Weights of a small GPT-style language model, trained from scratch on English Wikipedia: MLP 768 SwiGLU, 6.99M parameters.
Each number is 50 + 15 x the weight over the matrix's rms, rounded and kept within 0 to 99. Layers, rows and columns count from 0.

# layer 7 MLP up, 768x192, rms 0.19, rows 9-33, columns 0-95
40 44 36 74 44 59 16 40 56 45 55 54 56 46 40 42 58 41 54 58 24 46 45 28 51 46 15 43 61 65 47 65 29 37 30 47 36 41 56 38 19 51 71 65 43 65 69 49 40 41 29 41 47 48 52 45 39 60 63 63 62 56 51 16 36 58 70 51 67 38 66 30 34 67 24 61 40 40 64 52 31 44 56 46 57 49 33 49 33 33 30 62 40 49 80 48
42 36 26 41 36 64 41 67 71 81 55 26 32 64 42 53 70 70 41 54 59 79 49 13 51 55 55 38 42 42 27 53 67 24 66 72 59 61 58 54 21 47 62 32 42 49 53 74 52 65 61 50 45 43 44 57 58 68 65 60 76 18 69 47 78 43 55 55 45 38 45 57 62 64 50 28 46 62 37 32 30 15 69 31 60 59 36 39 27 54 49 68 28 63 36 45
39 34 67 55 14 38 59 54 25 45 60 80 44 35 56 54 44 38 78 40 31 63 24 53 61 43 29 39 26 39 33 67 29 65 45 55 62 57 53 49 65 64 69 64 38 34 29 42 41 44 72 45 72 62 57 57 29 44 48 45 64 33 37 66 53 54 60 63 37 78 44 69 19 63 50 41 58 21 34 37 62 55 33 61 31 44 46 28 45 48 59 51 41 24 69 59
62 51 41 56 52 62 52 45 50 54 66 56 76 54 58 31 31 42 42 47 45 75 41 54 68 69 63 23 36 78 72 48 32 47 63 48 53 49 67 50 38 60 34 32 35 42 43 72 74 67 27 64 33 29 50 68 45 61 52 58 33 54 75 51 48 49 52 51 75 29 30 51 63 53 55 33 55 35 56 44 46 63 48 42 45 59 29 66 62 67 62 55 48 13 17 62
51 88 53 77 49 46 21 39 46 13 60 56 60 48 49 42 47 38 21 20 71 75 67 53 57 54 60 55 58 32 39 62 32 63 50 34 38 53 44 37 65 45 46 56 05 49 45 47 42 40 44 74 80 25 35 73 52 55 47 34 63 75 60 55 29 65 67 49 33 53 60 43 45 36 56 41 25 57 65 55 48 56 51 67 53 51 29 42 62 29 53 44 75 39 63 49
58 49 56 66 64 41 45 72 30 72 49 28 27 25 56 36 52 22 20 11 49 37 46 21 49 60 25 83 40 62 50 94 39 76 36 42 27 57 58 72 51 32 69 50 54 65 61 22 37 56 70 33 44 60 38 57 43 54 53 69 58 18 60 54 46 64 39 57 56 52 45 40 43 46 12 45 51 41 59 68 54 53 59 43 73 25 55 56 42 22 80 58 47 51 72 24
42 66 57 58 50 45 78 50 30 51 48 49 71 29 61 69 67 62 35 72 28 30 59 60 77 33 40 84 65 34 57 64 39 43 26 29 53 41 71 60 51 39 47 70 54 41 56 73 50 59 53 54 40 52 42 32 30 58 64 41 70 40 25 34 40 90 49 48 56 52 53 40 46 26 32 63 31 46 44 53 56 53 43 48 40 44 52 33 32 44 28 42 66 47 61 68
18 64 64 33 25 43 71 38 33 41 54 51 29 68 66 55 56 45 31 47 21 47 49 37 33 54 50 40 52 48 54 51 67 19 71 27 00 46 45 57 55 44 48 62 86 50 50 55 19 46 80 32 54 68 40 42 18 50 56 29 77 60 27 44 57 49 64 69 48 45 39 74 48 76 62 19 42 56 80 46 44 36 53 73 52 35 53 49 15 60 42 32 56 47 53 31
36 47 48 58 29 30 53 52 53 48 53 62 57 51 58 51 21 55 50 47 44 68 49 39 34 37 71 53 54 36 24 59 60 41 57 47 50 65 47 38 62 24 55 59 25 44 50 52 24 65 06 56 56 78 24 57 55 71 59 74 39 69 50 62 60 44 79 78 72 40 62 37 71 61 52 47 35 47 31 77 60 34 66 47 39 56 65 58 30 50 66 36 57 32 77 45
67 64 52 42 45 70 25 66 50 57 60 56 68 58 31 42 55 62 51 40 56 31 60 30 44 57 35 50 75 84 39 31 61 24 56 56 41 44 32 31 12 26 35 34 36 72 52 62 57 42 61 56 42 72 59 38 38 72 76 62 21 41 66 50 76 24 42 29 65 75 60 54 49 84 38 31 02 41 43 52 67 63 50 69 43 57 42 54 45 65 57 56 58 36 64 24
54 75 49 68 40 48 47 57 49 54 47 63 34 50 45 45 66 50 92 47 58 48 33 75 49 59 57 67 44 58 49 59 47 70 62 69 66 37 37 27 34 45 56 74 78 45 56 56 60 45 29 43 73 32 51 49 54 46 45 61 55 48 27 47 55 76 36 55 40 72 36 56 60 54 59 33 73 43 67 62 61 48 64 39 61 44 62 51 33 62 67 32 47 42 54 74
46 48 62 55 56 43 25 45 46 43 44 67 44 81 56 47 48 55 58 36 54 71 58 46 51 57 57 35 50 75 67 53 23 31 53 50 64 65 36 37 29 63 47 40 69 36 40 58 46 49 44 39 55 55 64 50 69 58 33 54 89 69 45 69 54 94 53 66 33 50 56 44 54 52 45 57 38 54 58 52 52 50 49 47 53 38 27 58 61 71 43 40 47 55 53 68
44 44 43 35 49 52 45 68 67 53 50 67 53 62 65 25 45 58 57 45 60 60 31 75 78 32 42 50 37 40 76 39 50 49 66 59 46 68 54 50 28 62 25 47 44 68 48 61 52 43 37 59 33 38 66 43 39 70 41 60 36 65 79 50 21 47 41 58 59 69 43 41 58 45 44 73 49 51 60 55 57 49 43 65 55 50 42 54 55 56 87 82 40 40 59 46
69 66 62 72 43 64 48 72 69 64 65 46 57 40 65 52 49 39 53 60 39 33 63 31 54 52 61 71 60 43 24 40 52 19 72 36 56 42 39 31 42 65 53 27 29 37 37 61 28 42 35 42 63 40 51 59 57 59 18 50 51 38 63 60 26 34 61 62 22 32 73 59 64 69 36 77 40 20 65 41 52 79 64 17 53 48 56 66 64 40 64 46 41 49 40 70
29 90 52 39 56 42 60 50 56 63 50 68 70 68 14 56 22 42 33 70 40 47 57 49 54 81 33 51 52 39 52 39 66 74 30 55 84 35 16 56 50 49 52 54 14 33 37 65 54 66 62 59 36 50 35 59 20 39 42 39 62 29 43 68 67 66 79 62 58 50 53 64 70 52 31 49 49 56 52 58 23 62 39 47 33 23 53 61 41 23 43 48 47 39 37 18
47 47 54 69 49 73 43 56 42 26 61 48 54 46 55 28 70 38 81 52 32 05 43 49 75 55 22 70 32 44 90 32 30 39 41 39 79 67 85 72 28 39 33 70 52 39 30 51 50 38 67 47 50 63 52 37 40 39 46 77 22 75 67 34 50 49 25 49 46 58 63 66 69 34 55 52 45 42 37 32 17 44 39 64 40 35 49 52 79 40 56 34 67 33 66 60
37 54 68 59 52 46 33 48 33 38 61 43 67 53 75 49 18 45 43 26 52 66 53 50 59 39 48 40 57 63 49 79 57 38 37 65 87 88 34 71 62 56 50 42 68 38 52 67 70 25 43 72 56 45 50 38 43 49 33 67 40 44 41 17 64 68 26 38 37 54 48 54 36 40 62 28 32 47 28 51 14 55 50 73 35 48 57 64 42 32 37 49 60 58 24 38
58 50 55 44 50 41 63 28 58 27 39 48 50 58 41 30 58 58 67 53 65 37 47 59 46 53 41 64 29 77 38 83 41 37 84 52 70 67 34 67 74 52 59 81 41 30 35 47 99 60 50 53 08 01 49 49 62 72 52 42 63 37 38 50 49 34 64 42 31 35 32 66 66 40 45 53 50 42 73 48 55 50 42 58 38 54 63 42 12 63 33 34 52 39 40 54
49 42 79 38 18 57 34 70 64 37 76 27 64 45 36 38 75 36 56 44 62 55 36 46 80 46 53 37 49 68 76 64 59 42 33 48 46 59 47 41 45 66 58 50 38 53 34 67 38 53 71 63 48 37 82 39 65 42 43 43 30 40 28 56 66 39 59 49 50 51 51 78 69 69 16 81 55 53 30 58 33 52 67 51 70 40 69 81 52 27 67 56 38 49 40 52
39 79 56 35 54 55 24 26 47 42 20 36 67 18 65 79 27 47 72 59 57 62 48 41 53 39 60 51 38 53 31 55 26 45 58 58 45 75 57 36 79 47 28 42 91 52 39 61 56 42 45 67 48 48 41 62 39 51 30 61 50 56 61 26 63 51 64 75 37 49 61 37 27 44 67 45 65 30 41 67 58 61 49 22 57 50 58 51 69 49 50 70 45 69 54 43
59 48 72 28 51 59 27 46 83 55 33 60 63 41 42 45 50 51 40 32 70 58 50 29 42 51 45 24 68 58 53 61 59 40 70 40 36 68 58 41 75 31 33 41 55 72 35 68 35 54 47 47 37 57 46 47 30 35 36 32 57 51 70 73 71 35 46 53 71 43 53 60 50 43 62 63 68 53 21 39 39 55 56 32 14 43 42 69 26 49 44 50 35 67 44 83
75 52 77 44 57 55 34 50 40 36 44 54 32 62 28 43 24 52 21 74 66 58 77 66 52 41 65 49 50 49 45 52 29 33 38 48 46 43 66 54 42 18 57 49 43 40 41 51 48 60 61 68 70 79 63 46 53 54 38 61 72 39 70 63 28 21 51 53 47 74 47 46 47 40 59 55 24 18 75 26 49 46 49 55 37 35 59 61 49 35 47 49 56 43 71 47
66 59 65 64 48 70 35 35 63 32 66 38 66 49 43 23 58 47 75 20 49 59 57 66 74 53 62 16 56 61 25 67 53 39 67 48 45 38 83 54 38 31 35 48 39 38 61 16 52 62 38 81 75 54 61 58 57 47 44 80 44 55 67 83 55 53 44 56 76 19 62 59 56 39 62 69 26 63 40 41 31 43 60 24 58 48 61 65 33 63 16 61 50 37 50 48
62 48 63 17 48 62 52 57 67 56 61 48 34 41 48 61 37 55 53 49 47 62 44 41 54 71 61 27 25 56 48 66 56 56 27 36 57 29 49 58 37 59 50 38 49 66 61 52 49 59 48 70 58 66 70 45 53 78 38 68 58 39 50 55 63 63 36 58 76 32 26 65 67 47 53 46 51 45 57 57 41 79 54 55 49 57 52 58 50 30 55 59 38 33 46 38
67 76 78 71 54 50 66 57 45 44 31 55 86 41 52 30 49 31 51 56 33 41 65 59 49 40 24 65 68 72 53 70 65 40 29 48 74 58 43 66 56 47 73 57 65 51 21 62 67 48 39 50 47 61 58 59 57 47 54 46 41 37 56 66 67 60 39 71 58 39 46 64 75 33 56 39 65 38 44 30 70 61 38 65 20 50 53 51 35 44 34 38 73 69 60 46
# layer 7 MLP down (transposed), 768x192, rms 0.177, rows 9-32, columns 0-95
30 33 23 88 63 40 47 57 54 21 30 56 68 32 56 55 01 35 38 43 79 76 52 55 64 72 58 33 55 24 46 61 50 66 49 64 68 27 67 63 73 41 64 50 56 49 49 31 34 66 19 33 59 31 42 68 52 69 24 67 77 63 51 51 72 36 44 40 41 53 26 44 49 74 57 70 57 59 56 60 38 26 49 85 53 43 38 43 57 63 34 48 28 43 32 62
48 44 11 34 56 41 50 39 35 41 39 54 67 50 68 61 57 55 55 37 54 45 56 61 44 66 44 28 62 74 36 62 74 45 52 58 60 48 34 70 46 68 56 45 42 57 63 60 62 43 42 26 53 63 58 60 59 51 41 36 44 18 67 17 43 60 49 48 57 39 50 70 49 71 55 46 64 56 81 32 69 50 48 51 49 41 72 27 46 53 72 59 45 45 66 58
48 06 13 35 52 52 40 40 53 44 68 50 42 77 28 55 51 63 31 57 66 66 37 68 65 44 54 60 58 68 56 68 65 49 64 43 44 47 48 14 41 22 52 47 42 77 47 64 79 69 61 58 64 71 72 49 20 56 67 51 58 63 51 84 70 42 47 79 39 69 65 45 52 58 50 64 50 49 44 59 58 57 40 61 38 59 52 55 56 51 40 77 61 61 31 34
62 69 44 58 20 31 60 27 53 44 56 59 39 54 53 46 53 38 57 47 53 67 35 55 44 49 54 67 54 57 50 52 60 74 48 35 24 52 51 61 54 56 64 58 39 41 58 45 72 35 39 63 71 23 40 67 11 68 65 30 66 55 52 73 68 11 58 57 67 38 59 59 57 59 51 46 43 50 42 50 71 36 47 64 55 53 29 45 33 71 56 66 66 58 52 59
70 32 59 37 50 17 62 46 57 57 53 39 42 66 54 60 67 54 84 43 62 60 61 32 54 51 57 68 59 47 58 52 76 73 30 54 62 47 52 68 29 56 61 78 64 46 56 75 58 53 44 39 35 27 46 20 30 48 17 62 35 55 68 54 42 46 36 62 62 26 29 38 65 64 43 23 42 59 57 49 66 41 67 43 55 52 46 33 63 67 69 34 44 68 55 86
41 47 39 68 52 46 59 46 63 59 63 61 42 49 53 59 29 46 52 42 41 67 59 45 63 44 25 62 72 38 37 70 43 62 49 49 76 52 58 57 55 29 74 47 71 63 47 54 35 67 55 53 49 60 57 53 51 05 66 41 32 58 50 57 70 61 57 45 42 37 41 59 49 57 37 44 62 41 25 72 59 68 70 56 25 66 72 64 13 49 63 31 50 57 54 38
57 49 33 71 55 48 51 58 67 48 64 29 51 52 51 34 70 51 46 76 56 69 69 24 58 45 47 64 29 47 51 64 44 30 37 55 76 60 32 38 63 51 81 68 61 26 60 45 38 55 52 41 44 72 59 75 36 22 70 23 47 34 45 64 61 53 53 48 58 59 69 49 53 30 63 70 45 49 47 58 35 36 53 67 44 46 34 42 42 57 28 51 81 27 41 77
35 61 54 45 51 60 54 37 35 55 48 59 56 54 62 62 53 75 71 56 52 59 53 57 56 61 58 32 50 64 81 54 23 54 40 50 46 42 38 40 28 55 40 58 74 60 46 46 25 35 55 33 36 57 76 02 38 30 51 48 51 63 64 51 52 59 35 58 32 42 47 67 35 23 25 65 52 25 35 62 61 52 36 77 44 54 41 32 68 51 55 40 57 39 32 64
44 13 78 26 77 62 64 41 43 32 44 50 77 50 45 65 63 36 51 45 47 52 61 28 38 30 57 36 28 42 53 74 52 43 40 46 37 26 53 65 52 61 54 70 57 54 60 56 66 46 71 48 50 43 58 53 38 35 37 49 49 53 41 61 56 26 41 39 42 21 60 66 57 27 48 34 76 49 59 49 50 22 65 66 53 44 45 73 71 33 48 69 48 35 55 60
40 57 76 49 39 53 40 56 51 63 45 63 51 56 67 59 24 55 55 86 30 64 45 43 33 49 47 43 61 69 80 51 42 64 16 43 59 32 67 58 45 42 36 60 68 47 61 34 49 66 33 24 56 51 45 39 39 78 58 46 54 37 33 78 35 48 52 74 69 60 47 49 56 64 29 29 46 42 40 55 33 39 36 50 58 30 64 55 46 58 43 63 69 47 63 39
38 51 42 52 33 65 39 42 46 55 38 32 32 56 70 47 51 57 15 55 52 65 79 44 40 86 39 43 45 49 56 34 33 64 72 67 63 50 63 75 44 34 36 46 28 59 48 47 58 29 40 41 45 56 68 36 70 56 52 52 38 46 58 58 43 17 65 53 65 59 52 51 53 81 49 62 43 61 46 41 49 53 65 49 42 33 35 26 41 34 57 67 53 39 14 46
37 61 21 48 61 42 65 54 62 49 69 59 53 63 61 34 78 58 42 42 46 40 40 65 46 44 54 54 61 61 65 63 43 38 62 63 26 65 70 75 48 34 72 64 54 56 49 61 67 44 58 72 29 35 56 48 42 53 45 49 21 41 32 51 34 44 59 63 46 52 54 78 52 13 41 65 67 70 67 51 57 34 56 27 50 35 65 75 52 32 73 44 45 45 62 64
72 60 58 75 45 58 53 24 51 59 70 32 24 26 40 78 48 46 44 56 24 49 28 52 50 64 60 33 76 61 61 66 49 56 45 73 24 34 42 45 76 45 58 48 66 54 49 69 50 52 49 54 39 39 73 45 43 44 59 43 83 47 76 56 42 43 51 31 39 74 52 52 63 60 78 64 44 50 15 53 53 58 64 36 61 70 52 28 67 39 74 19 64 64 68 69
43 62 59 92 57 46 53 43 70 27 44 41 26 77 60 61 55 52 77 57 41 53 63 72 53 50 60 33 42 48 47 65 37 60 43 52 27 37 48 88 39 51 65 61 49 60 72 57 25 42 34 78 72 29 54 58 41 36 30 56 49 63 66 52 61 46 49 42 69 55 22 53 69 66 68 50 58 62 53 43 57 63 76 46 52 49 81 64 63 53 57 37 36 66 40 75
46 44 43 62 55 36 53 59 59 55 42 81 36 30 42 71 42 62 36 41 50 62 42 67 33 54 46 76 45 48 26 45 54 42 67 52 50 35 67 37 39 73 45 70 76 67 62 50 34 28 40 63 55 74 22 11 33 56 55 59 51 49 50 60 49 63 19 35 48 27 64 25 57 61 49 64 50 30 37 49 83 53 50 50 59 52 55 28 55 59 55 46 47 48 69 62
36 48 63 40 74 62 47 04 48 41 40 38 25 57 43 39 63 42 48 78 51 52 67 60 50 79 43 56 15 22 50 44 34 36 56 60 79 33 63 68 35 51 46 81 40 52 48 50 49 49 39 42 56 35 24 34 58 46 50 57 57 44 81 23 62 36 57 49 52 24 20 42 50 16 38 49 37 39 54 32 36 46 52 61 83 53 65 48 62 29 59 17 78 35 43 39
42 62 22 50 41 37 53 40 53 40 54 37 52 53 59 24 62 52 60 63 46 55 33 57 64 60 62 46 21 53 57 51 58 72 08 53 34 21 35 58 26 56 76 56 40 34 45 48 57 66 46 28 58 64 26 45 49 47 34 28 18 43 41 46 51 17 26 36 38 68 51 48 30 62 21 59 47 55 43 62 42 36 78 55 44 48 62 43 56 42 64 55 43 27 52 56
69 45 39 68 44 46 36 56 63 50 57 68 27 34 52 40 36 50 43 61 57 64 72 67 51 37 41 55 38 64 53 76 48 45 56 82 53 58 47 31 46 63 85 26 46 43 56 52 35 30 66 47 58 64 55 43 59 45 36 74 45 36 82 71 59 54 52 54 19 56 38 67 43 66 48 47 29 37 38 65 36 66 66 61 53 24 50 62 49 77 62 51 76 70 49 60
35 55 30 42 42 51 49 31 54 47 59 42 56 56 51 55 51 50 41 35 44 37 41 45 13 62 48 55 39 48 30 37 27 39 69 41 72 77 70 34 70 79 64 88 65 70 35 47 47 71 42 36 41 40 63 50 51 29 80 15 57 49 55 44 53 36 57 74 49 42 61 70 74 47 48 53 71 37 51 60 51 62 83 73 74 63 64 77 46 63 66 53 52 38 63 72
46 19 49 45 66 17 66 57 57 42 45 25 42 69 29 44 52 57 65 56 66 50 41 67 37 16 47 25 57 35 56 60 31 34 31 43 57 42 78 71 42 56 57 61 52 50 18 42 21 48 37 36 31 45 51 55 48 52 23 53 72 33 62 60 75 49 44 28 40 61 55 44 31 63 48 57 49 50 27 67 67 43 65 46 52 58 42 27 55 27 79 51 42 27 54 56
69 47 66 84 31 43 52 46 32 30 76 52 47 25 25 34 36 37 55 41 39 49 36 76 54 67 74 32 43 55 59 29 51 75 54 22 68 52 34 51 36 52 48 71 21 39 50 55 62 42 43 53 79 46 42 35 06 66 29 74 46 43 48 40 62 56 48 70 52 25 54 54 23 39 56 66 62 36 37 76 67 39 62 56 50 56 65 47 47 46 52 45 59 42 42 09
61 29 41 33 43 68 28 37 54 28 86 84 62 39 42 41 49 53 70 66 33 66 52 43 35 51 58 40 45 56 40 68 25 65 56 59 54 56 56 38 66 72 37 52 45 59 32 66 55 15 56 32 42 77 35 43 51 29 67 35 54 71 67 59 45 53 59 52 80 54 73 69 65 26 33 42 57 67 57 58 32 42 50 38 64 56 28 80 43 44 58 51 39 65 52 39
59 38 49 67 71 57 57 58 45 50 80 58 45 40 53 70 61 60 70 49 48 49 68 56 44 48 71 39 76 61 42 82 33 76 32 65 37 30 51 58 33 72 46 50 28 53 64 66 43 44 56 58 58 45 58 65 35 49 62 28 37 32 41 66 58 38 52 60 85 59 53 48 25 47 46 71 64 26 47 61 27 74 50 60 31 40 60 31 32 61 59 55 26 50 51 52
57 56 60 48 63 49 49 33 44 49 40 54 64 41 35 37 79 39 61 53 65 42 53 63 44 83 54 63 54 59 49 63 66 57 43 50 51 44 55 62 51 49 60 53 58 59 45 61 32 60 56 65 50 45 55 58 46 51 04 64 44 48 46 46 41 33 55 69 63 51 11 78 68 41 32 52 67 34 39 71 54 69 59 41 46 39 58 37 26 50 50 52 64 52 31 58
# layer 7 MLP gate, 768x192, rms 0.182, rows 10-33, columns 0-95
63 54 60 56 65 55 38 63 42 42 66 31 56 69 50 55 57 38 67 58 78 67 22 43 70 43 47 61 62 46 76 52 65 63 60 79 41 61 36 24 27 47 56 56 68 67 48 71 75 61 69 65 52 61 48 54 32 61 70 44 54 59 44 56 34 43 24 47 79 37 67 53 57 59 69 56 62 59 38 40 66 44 61 51 61 57 23 60 59 70 41 42 49 53 72 45
53 61 51 57 39 77 64 56 66 56 66 40 53 34 48 43 37 72 22 37 65 44 48 89 22 51 39 51 50 55 53 73 64 56 29 28 39 33 47 53 28 58 55 30 86 50 45 35 53 50 46 63 44 47 55 47 50 46 75 72 41 41 40 54 51 51 75 61 50 28 61 53 30 71 42 57 67 72 56 72 41 59 58 32 61 55 38 52 48 36 81 53 36 32 42 60
37 41 47 77 49 62 63 55 67 29 64 62 49 53 65 57 41 29 69 40 60 65 63 66 39 68 44 53 59 58 48 28 65 83 33 33 47 27 70 40 59 69 70 58 43 74 62 59 39 69 68 46 37 30 34 47 53 67 52 41 34 58 47 51 56 43 61 58 48 58 70 38 37 63 68 43 24 58 58 45 32 36 56 44 61 63 59 74 49 54 77 33 25 45 63 47
67 24 59 12 67 46 30 71 76 57 75 49 63 37 46 43 42 45 84 59 36 39 58 66 49 24 55 64 54 66 73 24 63 53 24 67 74 58 20 62 52 80 60 53 60 50 42 52 56 67 69 51 36 32 43 59 44 48 60 48 74 50 52 07 37 56 52 65 68 38 40 57 43 57 33 34 33 45 60 48 41 25 60 62 49 65 65 64 20 47 56 39 40 48 46 58
58 62 50 35 65 45 32 15 46 50 50 47 22 57 61 34 79 56 76 60 51 46 65 47 49 29 74 69 59 57 61 74 56 30 32 42 21 27 58 66 53 62 32 49 37 38 26 50 48 76 68 24 39 51 37 47 27 48 40 49 71 24 56 36 35 39 54 58 45 54 57 45 54 58 38 38 51 28 56 15 73 42 43 26 18 35 53 49 43 64 57 50 51 56 44 51
62 57 28 61 64 46 50 40 45 67 46 37 67 80 64 78 32 49 47 51 48 63 52 47 47 63 46 64 67 74 65 55 50 34 41 55 33 36 29 52 56 45 22 48 37 66 59 69 23 26 56 38 57 47 57 89 46 30 60 56 50 51 37 43 44 45 36 46 42 60 60 46 58 61 42 59 66 32 56 40 36 64 29 44 50 04 07 43 66 47 22 50 48 77 55 50
39 66 51 32 59 54 53 39 47 25 64 34 61 49 60 42 59 51 32 48 38 74 55 54 73 48 78 54 37 77 74 35 48 34 63 54 55 51 33 44 64 44 86 35 42 63 30 21 43 63 31 63 41 35 20 49 44 36 61 47 64 57 68 37 51 09 85 70 21 39 48 73 56 18 36 50 38 55 66 56 64 43 49 70 31 65 24 64 58 67 45 47 39 45 49 51
51 59 64 27 47 62 60 51 30 57 35 42 51 46 39 57 05 21 30 38 58 34 39 59 23 42 44 53 37 52 68 58 63 51 42 49 33 63 47 40 60 43 66 11 41 44 56 44 72 42 43 73 56 46 53 80 17 44 41 58 43 38 56 36 58 60 63 44 35 53 32 45 26 56 69 57 63 46 60 41 40 58 48 44 58 46 51 70 63 34 38 47 75 42 45 51
40 18 74 63 69 51 45 67 14 68 52 65 39 37 42 69 43 42 41 62 49 81 24 74 41 59 37 54 47 41 61 73 39 71 52 41 37 51 46 36 70 46 35 52 57 39 47 50 58 46 30 55 27 36 32 43 35 40 42 58 47 43 82 41 41 72 39 56 69 31 45 47 29 54 43 71 66 52 37 68 70 55 58 60 59 52 44 28 26 35 43 64 57 61 59 56
36 47 74 49 48 58 90 69 31 39 49 43 58 58 59 42 68 39 49 44 57 53 43 58 53 51 32 47 39 61 69 24 81 56 52 50 21 58 60 45 62 57 33 36 49 55 68 58 26 38 41 63 59 47 40 47 42 43 59 57 71 48 77 23 28 45 46 53 34 45 48 40 71 66 50 27 43 36 62 39 44 38 49 74 44 61 86 35 59 65 63 77 53 80 39 50
59 56 79 48 71 39 69 53 44 51 59 74 58 50 43 57 19 27 26 67 74 68 76 48 35 64 37 50 74 67 49 71 62 51 43 57 61 68 48 50 49 64 53 68 39 47 40 87 70 35 41 38 48 54 39 10 50 35 49 61 68 19 51 55 51 36 56 22 32 51 62 46 26 72 46 33 34 39 74 29 31 44 24 30 39 42 73 76 64 30 32 30 24 41 55 20
71 60 24 46 52 55 45 43 59 26 59 34 30 59 57 44 57 53 65 55 55 50 57 48 28 67 47 68 37 54 56 68 33 44 74 59 32 61 24 60 67 69 83 37 31 43 45 69 54 55 62 37 27 39 50 48 26 34 73 44 51 56 62 32 51 37 18 56 40 32 54 30 36 67 69 74 80 61 66 62 52 43 45 53 62 57 25 57 52 62 63 49 49 53 43 44
59 48 54 58 48 39 32 37 56 80 35 25 23 42 29 42 52 26 20 57 72 56 52 32 57 82 47 68 58 75 49 53 61 40 22 54 61 44 63 65 36 56 58 53 67 30 74 57 62 49 49 67 53 41 77 45 41 69 26 34 54 44 44 70 33 62 24 44 26 39 37 33 62 50 54 33 57 28 59 53 44 54 60 67 55 19 67 63 59 51 56 52 62 47 45 56
84 35 27 37 52 47 31 32 82 37 43 40 55 34 39 47 42 44 54 73 55 27 86 42 46 61 36 37 42 49 59 52 39 34 59 43 50 49 64 22 35 50 47 33 45 31 30 39 35 49 75 44 38 62 59 55 80 49 56 68 20 80 31 57 63 72 46 44 58 36 64 28 66 68 54 56 46 74 71 52 21 27 16 47 16 48 68 67 73 74 67 29 30 40 53 38
35 53 36 52 64 44 44 31 74 53 14 49 38 51 52 33 33 48 44 50 21 22 39 52 77 46 34 27 41 66 58 55 48 40 78 36 58 56 67 22 25 74 81 60 52 61 40 38 72 36 67 48 50 62 36 57 50 37 56 21 53 68 42 49 16 58 54 44 54 30 66 61 34 47 53 43 56 85 60 64 61 60 36 32 52 63 75 29 55 49 34 54 57 53 34 68
63 57 43 29 43 17 36 35 20 67 33 45 48 61 47 49 62 54 62 61 41 65 61 49 64 30 60 73 59 58 59 46 51 05 31 38 37 43 31 66 47 51 72 63 56 41 59 57 55 39 38 43 28 23 59 50 64 50 48 37 58 53 33 66 09 42 38 70 47 58 37 34 44 75 29 37 35 48 25 49 35 38 32 54 47 66 17 51 50 67 54 47 56 53 51 47
31 53 64 47 15 43 47 61 54 35 49 51 62 14 46 63 60 41 55 55 43 37 52 39 48 38 27 80 56 39 61 60 59 52 21 38 17 53 52 54 67 48 65 24 56 47 34 65 56 37 28 58 43 07 64 54 33 43 61 58 36 34 23 45 34 70 69 35 38 37 58 64 56 45 55 68 77 60 60 21 41 66 51 36 16 59 20 51 90 46 45 62 41 41 39 42
44 72 53 48 29 32 42 43 30 62 31 74 47 39 40 42 60 59 42 32 53 50 46 78 60 64 54 33 73 38 48 65 80 46 74 21 52 39 34 34 44 61 66 48 32 36 31 59 38 31 38 45 56 48 73 29 43 26 51 74 52 64 36 03 66 19 64 55 49 26 16 56 71 76 48 59 48 39 16 62 52 48 40 44 65 39 23 50 43 42 33 52 44 63 55 61
61 84 46 66 55 44 49 49 47 56 44 42 49 78 80 48 45 69 43 49 74 69 65 46 26 60 55 22 59 51 49 60 49 47 85 46 41 43 45 64 60 52 36 53 45 69 24 62 33 40 74 52 32 53 35 38 31 59 67 53 55 41 65 56 67 24 99 61 70 42 81 27 53 00 53 51 61 52 41 33 48 27 47 45 35 43 27 63 33 61 58 61 45 62 51 87
48 48 65 60 55 33 38 17 26 52 64 45 22 50 13 23 55 61 69 28 60 48 53 45 47 23 64 59 54 52 67 38 55 48 69 61 47 56 36 52 52 74 66 70 65 58 39 47 52 46 56 46 37 60 39 80 65 43 51 44 58 56 41 61 60 55 57 41 77 30 88 43 44 41 73 23 50 61 23 84 77 48 56 51 39 37 78 43 41 38 22 53 59 68 31 44
68 56 18 63 82 64 48 20 34 33 23 58 23 26 69 42 48 58 64 55 56 78 39 68 57 59 44 54 35 46 42 35 42 61 36 63 58 72 73 46 41 45 42 68 48 66 74 24 43 75 45 51 55 23 76 59 68 44 58 54 67 37 35 44 43 51 60 58 57 43 24 42 64 41 57 59 61 36 65 60 69 37 34 57 48 75 62 60 84 52 50 93 62 69 32 56
45 74 30 18 35 44 51 43 32 71 24 64 49 79 66 46 44 60 45 65 50 36 53 52 32 49 18 70 45 47 78 18 57 49 42 37 66 53 20 64 32 58 40 22 42 84 51 83 60 29 35 53 42 72 60 81 54 29 64 36 74 62 34 57 20 37 80 59 42 65 38 52 28 60 81 37 51 28 44 22 57 16 40 47 45 58 46 79 62 61 63 53 46 61 46 48
42 54 22 56 58 62 63 46 46 57 33 59 52 28 38 47 53 50 64 56 56 63 42 62 65 46 46 72 57 65 48 37 68 46 64 50 39 49 40 48 58 42 46 38 67 48 30 49 49 63 59 45 54 59 28 51 44 42 81 43 41 65 45 38 35 37 62 84 64 69 51 60 31 69 33 52 55 14 53 61 51 74 52 49 57 27 53 28 61 62 52 33 58 68 53 62
47 26 60 36 66 50 49 78 79 45 52 82 54 44 59 31 39 56 27 12 51 38 36 62 31 28 38 68 59 59 44 30 51 50 39 38 68 58 49 42 44 42 54 57 24 56 72 72 59 22 57 75 65 72 09 44 57 52 47 32 49 49 66 37 53 19 51 69 26 34 39 45 33 80 46 20 33 50 51 31 41 50 50 56 46 42 37 47 75 46 52 38 49 42 71 60